config.yaml
vocab_size: 32324
tie_embeddings: false
init_std_o: 0.0
lr_head: 0.00421
grad_clip: 1.0
schedule: "cos"
train_tokens: 480400000
Each number is 128 + 24 x the weight over its row's rms, rounded and kept within 0 to 255. Layers, rows and columns count from 0. Numbers have three digits each. The size before them is the row's rms in percent of the matrix's.

# layer 4 attention key, 640x640, rms 0.0333, rows 115-127, columns 256-319
085:148132120120142122119138127109130109140112065132136129141099131157115146161143121140148136138168118119108135114124153144158108138156125160149092088113111147123082137115132149074130121125097163
088:119109143082156131134146105160113106136158126109090121102107138133109125149153127143108130129116138104149181127152071115129169139103136124113105112131116145132126130122150112134118105111097125
089:146112121188150105180184138178120132141106099137119126128128117077164121173129186096128116162110157179124180119110127089140103177102127143068069121125124137122117150121169124155082156150135109
089:084110126154155096134134120102128149128111130105122160136142138148127125144090162161140134121123131138126106125126145119135112177115131125143092111160166153168118126062087064100171146129116126
091:120071113103130146103128132135114130138123137110148132114133114113165122083144127143090110113119144080107157127129096064188119144158114124132107113187104064122111098082089142121118095128155172
086:142112137143111188170103101172131137151127129105119160160133129093151120118124141143141139119148124111138142135114110118139092127129160100132144096125103155118161148080107138122112139163124132
087:163101105115132149138112111168135153177142122095155148175146176155153137163166108138159135146123101165123128099120149121150086145135082132117109109126104095130121094115149152159123136090145143
083:125147140141172148098161136065063138150126141144139132139114129152124120112176142097097169091189155117115132109141119129138108139163092150112116108095112143134148151135091138118089148082133100
087:134158100152101128087148122083085170162106119153150141147151103114135120161141104115126108162084150125097134127146158116157117136143144146129127116102105078122123116152128111138106138114130138
088:113118141139121167151115108133110108126147126147156089173145148102116086135117124153147129128086100147112117134126104122133158167109137122125115100119122104161137133112139147117134126120173166
089:107114143176152145095124160119141107145128129119114127156148070134173145105112119118134104150153103116118077116114098122125141150120140124142100128097133080156110070109096155094151099128123123
092:118100115105112149106114137172170160137107115129120101171154093127146147138142097111120079118139120152124121131112159118123165134121132170121150109078154150111108119117114145130093089141147109
092:136149107145144148128166178129131144140111137151059156079137143135134138161131160121129132138097140164077163176133165114162101142101109095129158110148124109069116104141138170173115101161126109
# layer 4 attention query, 640x640, rms 0.0331, rows 116-127, columns 256-319
088:141096123136152129114095151083125140162097155138149170180117123107136129107156134157173152109065141118119144127123149127103080101146119107154158121142163147130122144153168186108162126110133113
088:124134141124111130095143101139109146170133153089143127116124130169123156112125141167142124120126162104150106145121103093136127133160118115099132107115125134116112087154140123155121095144133097
094:138118133113126093095122134135125108151131150121124143148172087110131100100154127114117165171143167127131119152140145142142120118119102065102112110157146088104117127138102160151150119159140085
091:137135116143106101095137149123131092135096121067077144100122120150143132126116132142106136124121119081112177146136127159100154120199103133133099110122082118105119129140157093139125105103150107
088:097172144100104082157114153118141127135128095105133156105132112104103145123114138119168172114097119141102150096119111133127152160146092130157129174096138133164132118158104125143129167152104072
088:090155135139155123142162117099128108167133104101115110091135123158160103122091112152107141130133121084179138129129123185097134124132130129163163139114107121108140132106124109122086171140141138
087:160116116165126094125154116133179117125068111170138101121092106156115100094123107147154118080101140098156104174100093105178126129114140117096123119131112096135158127122142127100157125092101147
087:106104127118174165119134148100140139122101118132132121121119128146124076134118107128166121109142115153141127124106126097129092139114124169091156155100146163119137188103143134132176151185110169
089:074127133117159121152131133149134110147118152108106083102086131083119126129136125125119105102156124054151135099119148144137141120131172130145115133149112159127116149139123130128119139118142161
092:130121086147096125162112128134123189138161149147133130125121144177124125118137125131107126093169075133116117167125173107112146122133143077116142125131141143153125164116145151132146119100108152
090:099147123167159184133109128116124151131124130102145147135124140133115100183133161107142134136129104148153085132124110127113100149131129083186103147119117147136121140109110160120157168096102142
092:131116103086113139152089099115162123142110111093121156129163121153117095144178152066167130161167148137130129158167096148125127109137115135106107145103136151136124122139098108112081103148163140
# layer 4 attention value, 640x640, rms 0.0347, rows 64-101, columns 256-319
097:118127140104117125115150135146100165111149098119134115084129106129135159150128085123139089120144111182110109135118134129121115139172076146145145130143115114148151159137119169139113120135117164
093:124178138136130125120125103127175105131149180114110100160137099112136139117145111118092141151065157116132087091136141146156109105121110110091130100115109132143149134092147164130145150144125123
097:162122171158158138112124111160088089117130168123142134175139125116143139097155123132126154134166158116090138136156144119123176106137142169145097095131124099123143128127124105158136153090142127
096:163118155157174136104072139135112087113104140096117143103145096085138141132089133159131147162143151128126104153128103117131109165182138128154154119151139116147169119126124166097100096128102152
092:132097124124116087120129130150120092134131164128129149133154124122144142115135138100138110135111113106103135088183139120148131080115140171135156126105142090130141107155131106118118159125146128
094:140145118137107118109133136154111142087136123127112123147140121094159146128145120148146101107129131146159119121108105162124108104132102086164173127116143132107127130132141157134096103127131114
100:127125127105127158151163099104112091157109127125144097133150081104127147166143127113120152116141149094147138115088122102125103142094107119161145135117103091116166145132104133132170175125117096
100:147081125096153166169109135143125077112137102190107122137175149133120097144116128100075114089093109151124149140136083110096147202142085058107099120164155153106124167107137120137122120120098130
089:098120110099136114072131130114145111117154131138149125101104137122148176154124100126159155118147142084133186117086147138086099161111148121164108139142130153100097153121142142104168130136102093
096:103125187117134115146120170125144115100158148116155115182086133161145126129122114148155157137125091163153100121130125130138154112191109062103146139129115137118112136101117137144105125132088133
095:137129107076144111110121171134135130176128139102125149157155148124132102127115161155156178120144150195131102123130111158143172116119157171141159178136109141104122120115126129123165115130101128
104:148129139136131109104122128144119160119082150107141170108153129114100122153107146152129168157088127163147103100140096181149138134106118112140108094086128169128179084141102118113133126150151067
095:128087141135109099146120194134103101081139140115149067105144127112117133137131146119149170125126151151145095064124119132101129155146100124121101120149161113149133160080129123127117111074103184
092:117171150125109191113111131119110149142116135103146124124116091128112153115093146113114135157107133121103126148143113138170125167128118141156095116114135115104133150127138146147127100151156137
096:110103131138132092135147151113101143138123124096153139163112147137175146131112104137148133120121092112121093133142152149144100145105141180132114120139136050123117110130159107136073127115144123
098:107118165131077114081165119105149139106119163156099109133123108109137177143137110123135122089140181117144135152113129114144123103158140153108118089130134132115134145123141148116121102151129140
091:118125136107080158104144093143101129122157077190152110094130154123125130111128121114115126155148100099165146124085122089165139116115133120108199128138119098095157133112126121159093158144163111
094:134120161133159155145105105132139200161114139096091125172160096102133090137120096108130163119095169106131085149149153128148157130067152168156158121116153115150110150156172166055131144089110131
092:137158126151128127118132093144105170104138094099116111100132111142148071084098131112128174181166101161141158106077136108110132079106157197152140097107121081150158143149147119161080155090125108
095:176156130124150122133115142126184152134104155134126109121118151128136138146131115077154149134108122137140106148102140099166138131078101091159136151120162162143097121122095159118128144118091131
099:133122123139159114128079129128154160132110119088146117122155129130155135189144150133129114147143116125133078113149107135139086105136094167117160150135142152114125098107103143143105140112120108
097:108140112166089118149145112116127095150136072127086148149115153134141128125084137146108133131125157092127139130114129185122144107120119171142109134141122160127155145107122121115145163098139095
095:140113143185158139113113121173124107124113143122120099175142103160136100136115125132097122129113134129160091113129160104090146106117143163148134173161112116135115127095139164111143114121152116
097:139157103136094108141149148089096105156129071105165108100120111131136115138138135084112115143145162198128157155114090141136126152165108118104129148101080163129148125144136138107108124123132145
094:164161123112113101113140075087150177149107165155150146122162090157148146159127153115171118137128124124140131124124129117134127119162122132130115141168105151145124071125126119115125124203127156
097:156079159109148123136110157108144124183157131154117099112151118112126132094159074164082123133176132115099158085140120140143134115143101114092126117125094164168133121106086116127104095098176145
090:128133146123170122107104197178116155172096162120116137083108162129161106131120159109105138082142133115130156101145104098174113128108114119113148136178139139137145085117124111135119077178138154
093:075179112177129186126103159147136122116125119145137129092140165161111112146135137181108132137116128137130099105133113112138084110128133133143128097117086136105085092089104130128131181133164134
094:143141122120105139154153157114127100144138132162106147122128145155113131108116130145140139110128100146119092115150123169121157096142107162139099123065117071065089137096119070091120090145151112
097:109122153105115117148129086109132155079086144147170109169143107097149140093172136137183127128181109155130127131118152062145158170115150100155112090162124116070186118147126107100121124131145109
091:102146124133130089109111102137170054081124142127164134137143166119132099163119134113109073139125157116120150136135158133168116114133099159143115143146124158123119152110161128136113090159118119
100:105150131109155136175128159122144101165124142059144167087117130138130121137153117144148146162149134075152117152133161075124120070167054126158106140103099120123108135114112143103141166141162081
097:137143093154126142105135138105139112130140068125145119149121117104130155121122142201153132156136132111133127177096099101166163122134123136155178148156096141137097151124140148135104193146179124
093:117104132142117186087146083097095159132116078127089135165089153153121111109117116103101126134124136090141126108131142101090123123113160164127138099112127075114150102121104109088112128128112080
102:114134130143125078114149145117128159123145174149142129153106142099103146122133170106155140134108143148150162142097130169094154172150113110144104142074143113068131130150153092152091134104143157
096:123078137125110124176144156096110117172088169104145158147136138140138155111129125133128093129165146129119144120115176087127079080129107144122140102104136189160194099107109057148138089152127130
094:081131125135130110140168163115097133155132121099153161144137129113120147137133134126120121101117185079090097148154101131132126131107118112161114102142133086156084134126160150121139146141109124
098:141159080090111128124112188109118130111115153092106117150155154126117115092133156122096115122117167148130100165141094165160131161124135124113134135114142117112114139123159157140114154173152164
# layer 4 attention output (transposed), 640x640, rms 0.125, rows 64-100, columns 256-319
104:160083113151133123125151145139100105112160099137105126166153114149117188097114086118117136149089158130161113122124129109131122159120105114113091170121147149105115120146138089191105110118133106
098:138152124133142119091127137140116176130118154134167139131148079098093144119128160105103107152105124150155088120156085127107104105141133131120126075156141106174105079100140135117063109120084101
105:178151107145122145157149134174135115120108101125126091109114111148153115088168156072125095116120115126119109143114133115145153112124120106140094142098094098123100147180119108118096113153125120
102:151170134103101131136138161138120151114128095125124136150141127101125131121103116103101099141138125092114112178125107121150150136132107131151102132099149139137132146121147134128155100160119103
098:111108115132147128098159160120107074106081134127102139130174123122128108106142124143137133094135185100118121115138145156146101130127176105139142158189169102143114158132127125132148143141136131
099:127138182147125122155150126139134138133106123097090172158115108097147113133141164103128062135114110147125139156162113163136142112123087071123120094149131143144098143122206129113099135132152078
103:134110168119172138124125101062113117142073150112126095122170102092176179139108125127144152110108156141150157090139115143156127138159147096127152164103120135147132148104108082133132157161092116
108:136104149136104105115106104116082151119132137094128148094176113131129129173156142167157082151131152175109111143142108106120140155141104167165140122097137103104142123154130150132092150140082113
100:076155103150123145201131095135123112117125111141127129144113103152122177102147080101128113102116135172096123137084110120126128169172123127083134119125076093101171148151138107094153120118102132
099:103114136131109150135125147116126126158107173148143088106123117172167131101140150111152135120128094134132142169141161107116123134129071131131137106130126140178205119102121096137114095112133142
101:132096126140156153121106150125118131135159163158148172124162146103152116137101145164163165143116118136106112146130158084122138149126160115134131186150120170083112086134124130111164101152100134
109:089117109151116162113074098131147118137111129067162128120118110125106141142110115102149106176149130117125098122099119142133102095148110153164151115132143157080105146134111134136102160155148133
102:161126110117107107147149102128070135116130117149105110130107141137131095163118128124117124127158130152118153114162142120145130123095139109158127128105132118083116139147140107113151123105134115
095:116158119199148120111147147157137148140163105146122127146092119108082108121118108111138106105147128147115148132079094185112165110085135131186103169119121118103098119126096124137130104186184124
104:114103105160067168115114175100143132101138129140194110159144109099129171120147185145161113126113086126078128117071137172117145128114139161102189117074147091161127161088133082115085162138146112
101:120141135136149133154140136072119164136128126093141094127119109135162107096141123104207126138120102118137129135149118111157152140109125169110145150086121121131125145108154112126135158132146125
096:097093185114129092103170098102133098116135132111096153161091123107127129090126084105133137150092136159134198153132136128150111143152106156124105113084119162112113135121119131130137142140150158
098:170130115106132151138153126104141110101115112153135104097118127114151122136116109132089116106113089114099105147143131089115103073040134144124126135099151095159162094106123150132137161101139157
101:154148135139085148107163136091111105114124109141145159101127150115106154148108150082122102122098155202126115097111113158115119142175135094107167128126149101100147158108131124162154104134146148
105:148138153098139116136103137073039104105103113134213135120129134118112122135133113142122145152103173136128098134137094071139121103098109115083117099139095163132155147122093137127115165121169070
099:146130111139093105119111113205102120145150158121149099134165080081160122106146166152119125105126126126117159150112164148128137150138144155139103112117099128113145120154136084094146077149146180
104:115149107104133138106142106068143089117135117093114127149100149157146125110108165161075167144116105125163115117079114187151092119136125124141113135116133165086159100118113117159143105097120116
105:158065116068110123147146151152136109150102143111109113126141121151121108136155137119115136123144132119088140124171116122167163110110142141113160131130135168151135082122092137160132130092126097
104:090086121123125103170100120134151134161158113141144119130127123126158092129126123167110168145139120132141135133123110153114174139170127143114096169112132135118097138151133120098105121115126128
099:102103146110164136147108117084132115099147110122145122169132111103143126097116087135136134140106144167146115163107122140136103107114133104176175142145162124099133132120113161169106110185066135
101:127153138125092153142124088110126128149133065087127166092114114134128102133144129135103092123137130123113115130142105138155168162156129148175142151117122085129128136144115107097147157151116059
098:100161120114155110109138140140123163132135080115107107148144149142134130131162107138119138108118150123185127167081116082107121116122180141139162191137126135114129080151102116117180116165130167
096:142154136110134122130116125098197160125109136113119115131118093104119175092147145116138123117211121162088082075094137148109113102143079169130140132099082092112165100144176122142098107173127131
101:119115172094116137092114103131141112147159093081143140151179133141116081144156093132131156086159096149093134096113117174114100105101134103120152132171170094113111111140137145145144104174113083
101:147105128151077119133152108112131129140107110128176129133105140134163124131143126082115135132089134137115109095185122100154089134105127096093106129097109139116119138129132126156120127127117127
098:143104125096123116125151176101137179107125154157148124094149159100147152079153118119140106142137126140101129082167134088116148155138128122175071118116144087097166126088166135088104105097145082
100:132147063148138146138126128124140158097107125087114129180129153149130140167122130123086105112118103111134130156124139140171125074105109161113120140113107151091139111097109093169149123127138140
101:121101144085116205144119117140118126128162116079087157112163134124170105113127130158133127130137127127100100144104155124159132088158117125077160141086097151106164166110133146100142140110143140
099:110136137150155127124159175060109117156111118127144116162134119135129117124118123103139101141145132128127127083135130153120127145143132100114143156127160161142126136123125115137152161115127085
108:157113132147129152165108115130122172134137122130109117114185144124085101144125122085135104080083106203129158140132128094130117156097107180107132108156141113171108100125129143150130140127132104
103:108122130118124163136167119090091136142133120129140138143146134096146129115143122159142140140128113144121135137102111118139083092157124125147109151106164154089124121156154113126081133140122140
096:113146140166169140148133120116130115161139140134160138127121091118126103129123146123128154101122125174159150085144124128116129074093156159122163164117129122096139154104105164115090141138116119